{
  "d_mlp": 512,
  "positions": "alibi",
  "tie_embeddings": true,
  "init": "normal",
  "init_std_up": 0.0603,
  "init_std_down": 0.0603,
  "lr_head": 0.0102,
  "final_lr_fraction": 0.0,
  "doc_mask": false,
  "dataset": "wikipedia_en"
}
Each number is 500 + 25 x the weight over its row's rms, rounded and kept within 0 to 999. Layers, rows and columns count from 0. Numbers have three digits each. The size before them is the row's rms in percent of the matrix's.

# up: layer 4 MLP up, 512x128, rms 0.0603, rows 415-511, columns 64-127
# down: layer 4 MLP down (transposed), 512x128, rms 0.0605, rows 415-511, columns 64-127
up415 107:505484511520511490506492487470503543479507520491503563486527493494487457504473504466483438503492492471511510448520482504471514480508435515510496516519469530464481471488491476476515485517465460
down415 101:487466514493479492459504517506501476503485480498500472516473500486484523495478487497500491524487507563508468518473468457493504503477516497538495466469491494496513483516472486497501499425559483
up416 092:499471495529488515484534492495547503507548502524516497538500495480536492482504510475488505482489503522504461506516502508524564466509512552504548501525497493525533459434450475515525508495514487
down416 101:493513520509480515517504492505499492536497484475527501465493501502511476494493456503530566508501517494511517541460524497463521549529456528513478504538566519539495487525490496491469463508471498
up417 100:518543476482520492486472496535545496515521510501506512531435478479477444524448472507518458515523508504513520462519544494506512523498465503480517491530527447482495472485514487484519509495534458
down417 108:497492531522476484491506491535455517460515522482486502491464478481505526488520482498473496457497496523456515525500463475496492503477476477490523540476512507512527466546478492487510479571481548
up418 095:491494505478497498551514495507540515528469494555534491495494490449492571499490500497529521495546488465481559508484466494440440463480465520497483501544480501488514487477519544514517522507473472
down418 096:508485497507499512485537525506460506494526487497489453546511503541502491519508513544445491539492489556505449474491538523553481480461504537494472497468488505492511524486462481537539521485498475
up419 106:509481474493532513527491519496550488476523545505500551523504530503469498503496551471529566485486484464506494502502527498531495514490493492540507515493494490526491454518533458530483491502492505
down419 109:488499512469508503489482491479529517473552515480501466485468525528502515496495474448513489483536519500489506482495505485487519498480461511481500467489492497441507465461435512475551499504533462
up420 100:477485512514486494529494469501496477475500481529470501489518479481513502460475540506533471489479524500504492467508524499504544543485499490484474479487476467458484495474516465508565515499490499
down420 106:532512500474495519536486523498534582495512454499495521492530493470477527501527484505521479495486473524505526513523490504471457452513454537486501500538480519500501492509445471528496511503458464
up421 091:493530487501522536527519484520513486482504499509475497494453490521485472473505472549486517501492488495514521494502438514579467495529517488488502491504477479494506495503505547525494474440506456
down421 101:489496529530477527499538509514544469483487514521495464520439492523504570484500523504496538470490454518498493520482495512544479493553489473514547498509502536509466465530536526528493471528536558
up422 091:497476470501513501480531480475487516460511451469525484539450529495497528500503469475483521540507479464561481532458458485489486531491498531528476500521487513550505488453512504506491553494503464
down422 097:479527510505509521553514464486485498503483561532488492437480491509501484464465501512486517489509526510483513514438504481543528499502510508495537476507516510502488498524499453462482477514478496
up423 106:508480459483466471526491590495467489508503526506534493524507514515505482530500471560485515471528524509485513535495507549501479503501480484470505511506447481509505471470500512513517506500543492
down423 109:516457462521505509464478498491520518487490483458511496528472523449451480492520526501484460491492538478490498488497521479528518561495517503484470458531471497512475475506541462469526512488497491
up424 102:529453510495469516496522475475499497472480483461480491503498484533498503533450506462484493520500524499496490493484458467513502483473478527458475490481487516486470464490541468503492449419543502
down424 100:484549513483494504522529502476511522527489534517517506449509475460466481459537498498538530516535504522479499490498488497481514534524451513529487488522483519500504509554455513483502505490439502
up425 085:465497506501505459493508565535492465487507512501500474460499491480539497486503533487550507519517456496488525453512504506481525505467465518503562511490519515453489500461526464517534505509453522
down425 094:514499557480469485538458474504472513530505512488550514493499522488496569508457501494472481506505519498539443537469463520508468489520499573493457515508497506558494498510525511514513499465531479
up426 103:485478499539457498522504494563474494493503506500528523516478528480501606546548512534474478476485473508478533524507501509503491508479496496489536548508524510452489502448520474491512536477493455
down426 108:484504528523526464480501541504504512479504494485477468476512484469464526484475463519517441490491543509485505505466503506570482444447477497533515544462459502527487492455488467491493524460478493
up427 122:518521527491536460518488508463510527503513538517525528454542466464508515461508538487511486496479513496521506506517537519507516566528533512528448504505525539514540498518498532532478491507524538
down427 110:547498520491464476494528486514500484480508494509500502499477506502523471451461477510487527495456475451535468491548481520478475513519478543458500494494478511492474504486507501480478482448501539
up428 096:492516517497477509490533513481512536527539526485512540515479529475463533462520475552473555533521494512494500514508530484516502501504489473520502475483499542506499561488534491533476535523495495
down428 095:503514491498495523479472501505487477537507529501506468482467506519484474489514540491490496479512545454531474513505450495485489490469522486476503481525536495513501519446497483484486483534519474
up429 090:483564495492480439471525497525483531470509501470492488493490461500463507505517488502501491492516525527472534522496494531488495497499509496475494506503509486462538475475447422486498502508490499
down429 099:488496534518456534506516504520556526461505487563504478480461518469519468524533481487475498483498483457504498512523507508479450460524546452526469510472526505514513512522488482547505495515492537
up430 087:525499492507501473471496432474538490466505487516502539533500491479494488503516519475500519529497494514492528436477517486474470522480474511458515534478491470506525455460501497548530495512492480
down430 096:475526454517472494555491503486514476521463499520499502477526527486517474532464499500562486451517562494535505491483512475510538452485531492515457472457486519459499497484503493507486465493517468
up431 101:512513485550471458496528516503453445450502478498502509476509483473563462485453497480494496471494479460519497522534490457489522488466496497543439499481484538498510504507503484500515497495548502
down431 103:501526522500457482513498499496516511494445519497497505493505531479524537449466549537524537525454466514482531463477525464471519531541521498521484466503485487495540456528480499455471516481496536
up432 087:545515492486519489516537524516519506484468507512545456480549512484522523456496498523506502484525512554436463480561501493533463497476495491525497492498506499532517509487504511504513521468538511
down432 090:470500487496496478467474470485471533526481462486461515562489510566487498473500498495445502500504501512535525540507515539491516511484532444477516516503493453474472487521520493555462521532475544
up433 104:474476558496469512516513433461489518483504545462520484519482499488483440506510498482540482519521528483503518474473527504518511493517501479484463468526527502514455512493493459522498510510527486
down433 106:539488507506489470500493463450505502501559510480503530489469473492542516481504490510459433465493481531538497489466467477498501518473483456530481506508507495532509491554530449480525511462495513
up434 087:528465515496486466507505561470510536479519555521480520487467513483501508530515480508515518528473546515495490531506496506513516503491499508439513474506481510528548480514493495467499525501545505
down434 092:492512502456498506467515455519457494527505483499500504511552491474468537524470481479463495507537482486536550496495507479506488471505471531523520488486472482454465490447517479537523494505475533
up435 095:513433528475503443493513505503518498500514518510537519520515462473471480495501488474509505505512511484463500519480507525509486505479516500545480505492506497487462503512518481490509504432504482
down435 101:493538475528506498541476519481519542505520467481509435460520516520504517530501483526463465501527476533475499476493513535468492487554506493487528470513486535498520515538518533499478490541487479
up436 071:515486545498505505487506483502517530484504489510518508519500480550500493504542503514518482519459538475522520465527464525492505490523493513513490517517503452519495511488560474493487522511564499
down436 072:474523479503541509476461519500463500538528522503541509487496511486495505530512475495533498509495463544505508545467566521511501516500504500480501520540472524469476491518473484521477528513465512
up437 107:481485460556457458502525509495499502496498517506472539526491525500486520527493527512538497496493463500503501516492488502494520480471502509487568511504472499494477507475448461505491495494503490
down437 104:447468519496505521479530492486526499497473455518464461521517473540509468476536537525472481490510539484515453508515534487536496532498503508489530493453529509485510498494537473509480482511530504
up438 098:497443485523480486487505514483516513494478536485457492449500491444487493473491516507474539467501520532474514537537490493533492507498520463518491482506511458469497470481467509513476500509504487
down438 097:491545485494494479553491498478435496504480474512455520569515506495509469489516488518531524519504485483473515506509554517490493540501475521475477508522501509538493499518522484529491461522500497
up439 093:448508553491455500515469495497469542522542479493531492482536493514497504484508506465534481521547518531456464495495496528495536526498476545502482505485486537510485453493491510489465485507527468
down439 102:470485539474481457485493524488465513478483474499457545489537489504502482503475525512464530458489465526478493459515508471522519490453533488551464483449534475469489512508460489502458467506508518
up440 102:525485453507516526468509499496478471505486486455520489503494466478546523500487509463511500498424530495504519527530498531491478506523485518490482479528523509492474480449479509477471510497525552
down440 104:497533513465451480499479501491451524485504498467466524524500496501491499539485503514408511483502457485506522490500503451506510499485498525493505515503501500468488518488490483496494465505539472
up441 084:468493541526492502482510525515523480541500498473509510510476503521511483487548469541521546552534506507505489513482525488513517509480522517499494489477461537469511504506512504501507492540487499
down441 075:518527478505460480506486493486527476551477515537447520492548515516504499492500429471518486537511511510536482514440491532527518498497468471481501476541493515523502510511517480511499486507471505
up442 109:502533508494530526513503442502538487506490487524492543553517481526460436497496493505476523528547468516504509474516517527529483495483476434552455492449532505517496469480496463502500494465486468
down442 108:467490483560522530545460503493512497466529500500523488515483500507539504488525470473510525479458480463517508502493491493545508459456498489451518488500497474474524487473467465511508491501493467
up443 105:452501518462488549476500506497506477466502511476472452532506462481520499485487487505448492499486503472550500487455493467516485494505515464484457465497460507476520492509479475542478481500507483
down443 096:540485475505515459487505522520526528537455539523541475494503509490455509501503523542542487491483506497439501480522460530500521513522468540495561538514533494528477503470478492498461470536492532
up444 098:519525513475528487475496466543476442519491534506500510524523497478454495495473478476510507477535524532472503435493468508459473486501486494486517481478519521461515503438514458498504505513473455
down444 088:510541469454463452494482509492510546494467537496494483495491535513538489534447491458512517499498507473527503493521490519482524527507492475502483517516482506515504522540489458526495468454511540
up445 102:490520527525511483521482526517483520472540497502541443527532480510482496475495526482505523509536451498477529477445493526510482483488463517495494547502529470483508504444478535480463486508462496
down445 096:524493446443474527499517462486503494537491493503488503499496527494503491551465499530530485477453528504562483501539502502447513516481515501483532491517536519501481467545535446501549484478545501
up446 109:483492497519554496521505472511510560495504495479470506510525522522523484502507500504467544486455530456461459474532494464520478525468459468515497509487495482556493527520523486458473519541548495
down446 098:515506514493503498449527498527498505479462542535508510451489475509516476544506484498485504528496514506456515516498491512495488495533482520471570533465550507513466476491487482496495495495487505
up447 095:489475477475535522530532516505537536487507496515531484506505504503520537514505472516497498498536481518477522455567511501535512528515519434502494507538516468526517525482545512517452536517545513
down447 093:477486524494446463480499498530492488476529497464496485533539488540519483519531560519537514476501497468520473525470493490466517476505491513532498520531548520489490474460494494482512505520501469
up448 079:522494553536478506552500487489537466470470515492513535493505473526508528502520442464487542524503489504481531477511535513482500518494500506551504519550499500533487483486542466492490538548509475
down448 078:472490465495474498484506521477476474541545510498470456472563524479520509509468478474553521502519510484538457526491505465509489478500515483504479497474499544473529521533487496543508475505490521
up449 102:459480468482482501502497523482574465480478495508541514492456478500518452483500479511490478534477493492523519512458463497495486456474443452475485514493505506525516504473484480504457541521483477
down449 102:544490521555520482471507505510501509447524474533497454493484502516515486477484539472497498539474471510504557512499464501468505520513504517545478516543479469461492490524476498469511486479498538
up450 101:481494472483481521530510505473523540492504511520538511519451439533490500517491507515531501528508508532506508530511497502517527537549555548531545488517532527471559547455504483496520510525534491
down450 096:520531544523500471457533465504493522491489534506519494474494512466501457437505499516490512527502531517486532501538489507521483507470489468455481514532460474520480507521527459488459555489517485
up451 106:493517472484477525516508450488504530533510496533499483502498489513472498458514496472514448507510535487554511469512475545497508503498465532533458480508490479495515496501448474457537473495502482
down451 101:530485477500514449480462487509437464501485471458506511514533502489548479515520479507454544489510469507489502526474495536493519510508499472487514505481515508450504508535583535531497499500525492
up452 096:516500477459490462512527520494488491455511463479540477546506499478495516464486474502489531491545555525476510510505533497514504507459509461453493532512494493485518486492516524529453507537494479
down452 101:470494500517479520478466439483499466499538537511476510452543467512490500503487518461522467491497468551490489464519478510476507533525508508487484533470500470503565525519496495477499479473510488
up453 101:527501483482489433503494520519504510483498491531503503466492429464499510501482496526467466483500530499482490473518494496537512474508508488478520488454513478536442486485534480541501508515466509
down453 098:521520487543500557498458492482492514534506532495495446483482561520499474473527538503551476473505480492499510503490529500492478533475485497522465510581520496468511463466490492500490552465524450
up454 117:497506492510505552513474502510470513495493483448500484512543513473479516493485510464481487484448483501511488535530492499526488516480464515515537500460503500477491464490492442537502506515499479
down454 099:477501512487457449502487492466548507442513487528510503491486479504534477484505470504519543542476448503545526486482523486478505518491522499511459464484500455495539476512495502494512482481498489
up455 076:506542480479508490543516503482494499471511507459519488510488516456502527460480519513505516516477472461529515519485524510537433495505467477504535491540511539497484553529508477507486549502451478
down455 075:501470490507496466449493497509498490500494469524487518518557466471467474497531488472518526476478518522494514461504508488476531494465511487491475473508511467515499473463518496574508527555449504
up456 088:495516480502489518482528494512494536507461456454501454479467458479497533509483511519492521500499488441498480510465515510513510541463491510508497536487560536523503470469509485517509516465517478
down456 089:534525478489486501502466514468504520503540518531475515518546519524473551472534524503525524524528523515488505457526490510468479491558471477495492492544493466522516495508497493474497477494484527
up457 085:526486474486509484507524469494467506513502492480489509553506538512523489465482532500520486502499525509479481529496494488513505566450492505535530499492494502520484556518517521540553492499524521
down457 091:511508522484509505470485535507481483513509485523499485482533495497476491544514467477540548506468532449526491505482486484484558466506499498470480469459493471476512476481477524522474509510495525
up458 089:507486540532521489503508481561548502495496480539494471505495514497508526513502539479499490484513518481485524526496532509525460464495521538466519511530538465514505538463502516488535538505501512
down458 081:499534473504472480494530486442498477538468511470483526557533513506520471498472476519488478525510507491511480520470501498457507508482495478512450477532493480515483514534490473570479475553506516
up459 101:495517516511465528501491531512488493464550471513485495513475461520490485530458480550469469473513485505474529512517524528489484478468515480496492519466498486476493499475491531520507492539491485
down459 099:492514467508498487451490490537526506512478499498514512468501527470540507449532507498511547516449529526543526509496453501479506473506474515498514519516459506519461527486538465523475491504530508
up460 106:520520553477496486514468540524524479443500459498476464521508493525512506484476506457492547480464483510470523508526491491498453466499493449521559479492481537448512502524486508517478502495509493
down460 104:513515501496505514499515514506503508464528508520497492522501475506483516498518511539502485503532525513507496464509531499507503527495511525474506452511519485532498520472547549478516517538466474
up461 094:482530511476460491473501505480486500505508532428481463543461485506542491494538479500507481502500533508545527513464495480537520487462528470536463521486514505511513481461499504518509545465540526
down461 102:506473506458526540493458470540469514484510428529506514532527502437477560498547540481483505488500492491504510535495471509506530497474491542500513488522483494533511511525519497469484513531497456
up462 108:558505508461528537529522530491510509492512514503503515485480498497510442508503538490480491517522489492492504541498527501492485516458530500532512550502466506489506519500559496501490530558511484
down462 104:492471548508490503493484506484489537493457535479479481516498516454515532486526546501437505484473489484481519483526514469498487499468507558515515526518491464518466520507506517488490485503484492
up463 101:470484540490487499461505486513511484485507485518529489554456510499537541491489492527517516480497465486478536469493526518487525497506534515524459518482481545440502494472491486482585489468502478
down463 097:574542519523525506540503495492512488529510532501515547454520470498481479505488487463508510499534504506505469549532478492550495522510439463441554488507528512524513540519480517491449494497515535
up464 093:520471479461501503472518515554484484516483467456429481480488490477513497492448538487538447492484489491514505478518479471464496512435539510513493470472480522455480487481471509494498494523542527
down464 098:469475450481519514485455455516508511499524506515534477501527509499480491500474454496464520518535522488481496511491536540519482487535466507502478478494513511483557497497530503516522493498481485
up465 090:510485490490516528467512549502483495477499472499481420490534467525480485532513487467513488474516546547510480502539510476546511471479526533540456487473495486488538497441511527481503481490521526
down465 093:493556512531474469521462467523472524513507524502518542478495534503511520477510489524473500546477499479494482507464476549484473510514481444499529541491494473508497512568490454507463483478495513
up466 100:472510538485484544511520473463513511500527518524478546519524515561495503461528490502511470515546482497466519497455522512537462521433515495527481515518499444485441522508501464473497510458488446
down466 112:492480494475548504472479473550518523542531454526478473528497506469555522506503490536507527544467505530457481504496501510505473479535537492508527520465492512538463498540477513522537495503482468
up467 102:500501516468451483481495524522500525468479506523513491499477478486508538516469525482494460447477466500506491500464508520527533480515484496473476485463466517492517530502468502485495483469516505
down467 095:554466466504534510495525489508524475522511484505471482481526467536503477451507508508496513543490494510501542517520503496486491532483486500576565537485506525506485496518513488476484495508494494
up468 087:493512482524482537503503542506523525510516513473525490517495529536536510535464494481520528537519510440511476476514465462524481498501504549503488509497516550491525494494494531519443477493487475
down468 094:528508507478503476492538461484493500488492519506448477518535534527500489497520556518432506514475516444488519536490519491498493528467465474505486543491487480524491477476479505557505483527483473
up469 102:490531486536513463512540513494509526519477533474463540477487509481506540520507493487520469497499450488491543487500500484491542445478523499489438514525520507525511480456499511496520512463514497
down469 100:442480521493479545470456502505513490499494488525523527553525547464511506481529506439476494485503520517518488505530506526481494493495474473526482496473503504455520502502521538562540497536487505
up470 112:531514485507515522531505520511506514496499508498506485480492518507545503490508515496504540496508503525506488476522478545511522534533469487485483467514510529551503514476573535515504498553530492
down470 121:521500520480525500489513505512526522486492545474526514569460511515541490497529513452450540513494497491530493493500461480530508472534470499541508497472491489512477496564500537470534503507466515
up471 112:515465509495501558494462493489473510489529511470507552498492498550500551472457494523423534491482515475525510470543505500493458484517517493507497496490418500484465473531486503492475509509512507
down471 103:501483516535511539513532485496503475493491499477566528497460485508516491507510520539455529512506510509506505479489509488517497550489551504527522524510466534463488504473484497484482527517534488
up472 100:484484495510511508538482498506467470441510537500508466478519485495484515487460478513545448493516458492535491508498470488546486460513458473544479489470525425473500456508553490513521526453530490
down472 107:509534485477550479513547508475532497499499477522491479483530485458440515480500502498445521488553521491516554527530513513474481484529483507488499465518463523474458507483503544476467504564459486
up473 111:507479520499499512563500507509486529509497472515484483500485503527521540491520528485484468494518462552509516491483509520477520474508479454491510498494519524488501479517479468530523487494481484
down473 102:503483478531480527454504534486554495482512531497472471535536526509460471465489515485498540501490502511497498513491517515526503549555555526505522488499485496426491509483476511489497512497475508
up474 104:511497514488484436505515516539519498494507515503522515502488462485514476490502479510437485523517498514459489517503540504507544524525499490528447476502444477528485500514518499535501505485503515
down474 102:498467534493515488520541493504498487509497542506492475481507475479507524500505492527522490480491547500489480484516491477487486483514526506441486470507556509505485530482492485499516529494494464
up475 121:545516510538468492512484516520495508496486525518543527482469477504525445489522516496471492482538514514497493485546494511485543448473491532516515562500533442511481476521530475560528512532481477
down475 113:547474520493517502532503514483504522548492516514495500497481513485498500502502488513490531506460503488515462491526472513509508504534487477473463490492535473499510514471489461441477543502505499
up476 099:567493478512465457516520535490470505490483493526506546512498490485501479551517516529521530497524497466479478462499481497481508489517491520534516469480497504500502476517439482501468516452511464
down476 101:487474532507453496499542491521520465503532492514546474518476493471486518490501496512482501510522464447505470484475491522519485492517521536517549482553483497538482532496496507482528535475501482
up477 084:518491445460526471482502527480477522458507526460508478469488485433506485508548510516506471477480448497492500513455493481444461519494499501484525527530517494522482492465488466522516504514445479
down477 092:502503516486483463525513516504567537528485478464527486523472511491533494511475488532516502494497523515508495517468491487503529513515527468517502498536478410522516527532504519482478495515523515
up478 090:530487489532481533503470484456521548519478518518503478471484521518534502464521449481478473482475488519493496508505506544501486490517519530442482479521470463465491504490496534474512507487474438
down478 089:510528494502499524487523465533460504517547555506465479521513527546484512473493520514501501492488511524486479481535516540482514519500491498476474487463530501489444451518496493535481484481518508
up479 110:546528467501506499527485532471503512483512521489502555493518526555457474492490536532512503528489523508486453499498504493493479514486506495527506544505501502530524465559466527531514476483493503
down479 098:508481489484519486502478463532541487463513503483470535487512534465552494496532510484530535512518507492507511535512474488491433501509513516520515503468536526522543520532469453440495491496512470
up480 089:489520465494472509500526517519454522467496474494521491475459479480520519505510466520505515504480483476502481492473499513491510486452507462495491520546426529504485507466472515511550488522521462
down480 093:562494502489470508500529495547491511503488479501469528529506498529478491527468461498523510521509502552525504513499498514509513494506497478501496468530497516514485512535471520520494493504500505
up481 106:507499504559519492524568543543525504506478530478470499552471465528483532500493491499443531490524520522460469513482522510533515515461504521519518501491511482487537480507522473504484508529504466
down481 115:455524511554529565505509530533492499464481515532543545507513495513475508535529479520452518492485463516475483556486513473502510450493530514494510496517551490527513479494521475467458472526506489
up482 091:515515531475464473492483520489525541494505484532479459525489505531484508412472546545494505524528477513511524510536504561489476526519450539532516506511506507505569528545500501506522510477519518
down482 087:518478458502537511543496476531474466516519504467499514497533475468491506565527461465477513470506486501482465509507513450523491457468556462496484492484503502481489452526448479496494504534483519
up483 099:530490476499520478519480489498510487467470495515519489463517467484491495488493438498473465502487485513503475465527487481502476507494511456477477509524470531511473489470521572493503476428511469
down483 104:467509505492540532481478504506500512533485506459497515521456530483492452515512498491481502522506488506456521538524483473496479462528496511467510540501510513526534489534489511499480496552488451
up484 091:479497486551509542483487484472485512483527533528498466527526504555484462500468530477492467481521542472495495546478522467478522475513491498495542525512476482506494508482550464536534475543525491
down484 091:456509525497514497485475481491535484461487509566502535462497489516476547493499505474489513516512501489502480474546488460517499499512533503508492487506512510506489549518475467446498532516458477
up485 111:511514513503489489515497482517489514513473514499557543517461508507472489510480506475514488492551460502523487483484445513504459488525450454518490505472530521494500444498493515565505491489499534
down485 119:518493487523514494488516492510510488501504464541491483546447492501485516522480528523542506526473507443500499535492553568478507489499529532513513496551442496489519525527478510523478495498471546
up486 113:519467475504512555512544484480516507508485471452464509479483502534501475460460509479480533503524492537530479499525481493534480489466526470491485455517503483437494501501531506509538532471535501
down486 107:484475542535521496505464539487507534428490540496522486451486444491503516449505502482522479488493492485446518482477496523490456525478465523540464482525495526489494521495480498445510483471466534
up487 121:476490494524493482476470452468499420473485484480474449484526456506478518501485498516512514472481468513481483461459498496507480477492508501525458496500523516499500467484472496480499462480485486
down487 100:490498517446497493487530541542482581512513508495543509493457523483523492515494483465463492506508505490507515530532490494495493526491476485481535500503452505507489543486538498505491502514524522
up488 094:477469488509540539518457467485499523471508458489484477515512519466507514509483465483459467531519473463486477513473533490499491467520475486473485512516531469524469520471517492481497489485509481
down488 101:509514533469530518448472503518506480536534559545517462472543499520544494519522473518493513482519508492527505513518503564504512482503472502471506521474530513515504499521490518502458491495466501
up489 098:509533516495477470526483492534517541510505487493500488550461476545535519473489522546491513518519537505518538495473471474450454474488499460543445502522492489498462490505479448491484526462516505
down489 101:479435552494494524498514543474506469527502451503500507492542464492459512500527519491519532483461515512478477518563509495544519477488507509497536527479477489514472502490527504502509538527478458
up490 096:488514500559510530502480507466497524490494505464544497539500505494546532544487459496500516470493506488481468467467510488532480468495548520495490534475538472534492459486507516514513526465501470
down490 097:517476537474489485496549498490495466474462511467499492425500512466495479476473493515502496521499527507490491504521445479501464490531505496534465490489418530503479527538510461475486446509479473
up491 112:543483511457464500522524534476486513517523483515500504549468522502516548526512520502463451474540504508539527484516548508499515514525525532525538526484521517493531496495484467506470497477557524
down491 105:468525525498519477466501519526470461462528490461449488508494513512539467504502525532523506529522513506533485492532469509473488487450487495482531444484495526436535517490486479507506537471508505
up492 093:482504550506523515493515480495522500504484520433496485534514483439488506462456554523499512488482472521483513493505517503522497508482486498492498513479525488502461499517491467506500494484474513
down492 094:497499449486529501526486528474534573526495475524455491497501508487521483502527455511475490517479485549492496461473502501536502499510456489482505483513490457570522503492487526510496447500475495
up493 114:519490438491523469511485472461488490480487505478492481499491472485446477502542485488474445499492475505463495535480520516526456478498488540466476493493476504456424486483489511496506502476514497
down493 105:478519522496493513538505513548522523494499482494494517484526520513487475478497533481534513509531513437510475517465475437530515536495485498510498485460529486550508526490472514473479461516484499
up494 101:538501463514517462456525457475492475424499473524490509474525497471507453513524529520501506506529487465460485492482506480498522519502508474484464479487511500524498477464513551474514487476519538
down494 103:575460508508499476547470535504482545505509485538520522484471491495525536495501508513504478482499479522547481492531505496475477514497471483523486485532522481508475499517464468503496491497501540
up495 084:502498505530482501447535510521531502515494481508504516512520506514494498504487540475530535508496455499486506515509482533542525452473497487488501512458488497495533584478441476478487503438510483
down495 079:501529471486495490476519493482456528547484539500456514482515475511497471524489496516520503494497535495514457535477476524441477489529507496507514487509548499547481478524533530530522518558510534
up496 100:535482508518499524509477538481520526523499545483506553508480483474510488458457524559481491514513490488539526460497480493528480495496534573515523578497511498472483529487448480473478464535505516
down496 098:461444512497526568511530506502507467511474490481513450512493467482471544503461494490548477472521553493487508492496505456519469463457480494542467483508492541468516503512495505469514540509479467
up497 089:490444488499535502497480488542475542532512469512487476520485452469493487489469513492451442493483499510501484476496510504468469494519499547477467484457505466490493472502519495498535491505505531
down497 089:589512488466477497542478510507537485517510526505481540480566528533512526516490429493553515526486481484508467492503484508489500493501494461507479486492498484552453495562482491520510463501512531
up498 110:464505455552521491532503465497473505473464472497482495541463487502503517492478508507510528500511490535443458489493455427491505502509490502496513452530513518508513515497457527540462497482489478
down498 112:472445542485515499534474488498544566510497475497493448515462494480518484523481505485511520506512543506465513496510507510491544543485479502484484475501479459549484501440518570500543492488537505
up499 084:480486494482477457470534559481505442496474494536497490501496466511503513474515494517505516484502464497472496467454447489490533507509476492529463514534478512461472480487524480519525472486515495
down499 076:496544487486519484497583464489486494535527546481516532511520500517536475506490502486520514497541531470523498542497501525528511525540505460503528529570524488535492499500525482533486474548505536
up500 092:513498494461481489518540498487489541480520510505529447519509511515483513489446526508484469501512530505501504587524471525507489500512496499476529544489504516508537469527495468507494535462533495
down500 090:522533527550456540535483497499493488514517498526470539501569465474522504529475486533512494497520479520529535448491511471518503535500523492496483500516513499497508472473492472494473557519541481
up501 083:500511482484490513490488486540486462467500497480543486475476450501468506507485494509495451531498444440526518463520463468511457453487454515465532477473502497484459491496523467495476516500504501
down501 079:502556480497557471482520495499504521511490487511485455519520503501515498501533516521546502476464495476489521472481524547461501509481465454521492503505509519507465509504504507513492479523491525
up502 109:515457483502514466468532495498469500480496505495473487513529521482497520469513489484440483482536494554469484451503537457516525474505525507492416474471476526478491494488500515494507502497524490
down502 109:524499545522494519512515507479488525480491526498474488478465498512489454503512516471551507505501512465533503477500547546516488510540470525459491486502468525513488495517505546523503517477481466
up503 099:523504501502437502526509475502507511573500550541532487507481478499494566471476514458502478455474541509528525538502462522484499523508474535485516508503478499509500522494493492504512522497459472
down503 107:470499500503489493510510524521500484517524502538543492507514530518493483483561517498507527474533504529432465499481519469476496499543501528546533498500511528520499535481497512485455482524529461
up504 099:495527474481501499498526509516505539477499495497492501499484492503499501463470533523505513540557502469498507501527515552506503546517481535560528518473533539512496511476504508502491527507525509
down504 106:496516509493483498536513425493505473507501473524501494578493506475486496512504500542470518475517526486492490492497492514486510549497512504518478499495546487529512503478508521451488531521554488
up505 103:513547484474478467529496524495492514458497525503560455489506481541464458483456510533498530494505490454507447479485477521552517475514511487510495450467454478469498491525486470495463510450521520
down505 095:474498505499545523489560457472515503544529477517474512511537502506499515515479488500477481511501506501478514467529555512469468502496466519486459503473490489517508491446481506494547545483503472
up506 097:503440479527494503511503500475506513511528496547492491490501469519510489486520489493540442443465539481507496501512512504546489500531499511512452469436477527472493516496476491494488527480504518
down506 103:529490453512513478478520435510501492482509518475519509542510572502497457495503508501529505516500455508481484486511515511530483511512503481529534525518453469481457506522470544497530482525518486
up507 102:482505482493534479505482491515460479501482470493505519548526506508525506488482526448474492508502532521502484522473534480508486446505509479517461505507482513485449476528502459520488466535470486
down507 097:560504495491493508513518494505509486517522498476514485497505513510452501510516489515459505498443477483516480513535473507499512496491455514478517527505483490523509544483494530514545535504529483
up508 083:497474522530480469490494433477510527488496451532528475501480479465500491485512452486487472483509495476516472496511507438515477463506517537524486490479493484487468472493524482533495506486481499
down508 084:491484459475478483488459532477483499492496541463514450494482485493507500524508478464526494509491519498467507491484511471480522487506516478451491479484518496496502458467470492505459479519508490
up509 103:497500481505467499514498522526526503500463472487491543492539490519505478538467489481455448515500504498507523523431485474564499493458497506518492473500460476492445504462504499526529526476492470
down509 098:458459507480501477500485473543492489500545496447511476514488511537495505483543469513503518492464517489486466455561513523484536529516479515489526510508516565475512513543493463503468467528560494
up510 091:526488520495482519493531488478511535513542487493481473496525506500515471523512487480519470528554493474529525519538518483502517514501551539503513465533513509506515555522577506535544534548530537
down510 081:488487487479474487551487500514456486499479546477548502515522480516504535512517493524502504484447482525490469511469453514495456506465470572507483496525509536506482514497456501489512502518500529
up511 105:522520512513468498496502449527506487480522467509521498525521487486470503467482471457514507538502529502468527432514479503465555512528497501513505496528514479429515476495490515498504526454458472
down511 100:512482508557501523535483502482506500478457490460476453486477486480539508490491513491485504445463452530557486516525527468506481468466533479460491491433514544528473509503475475493512495531581525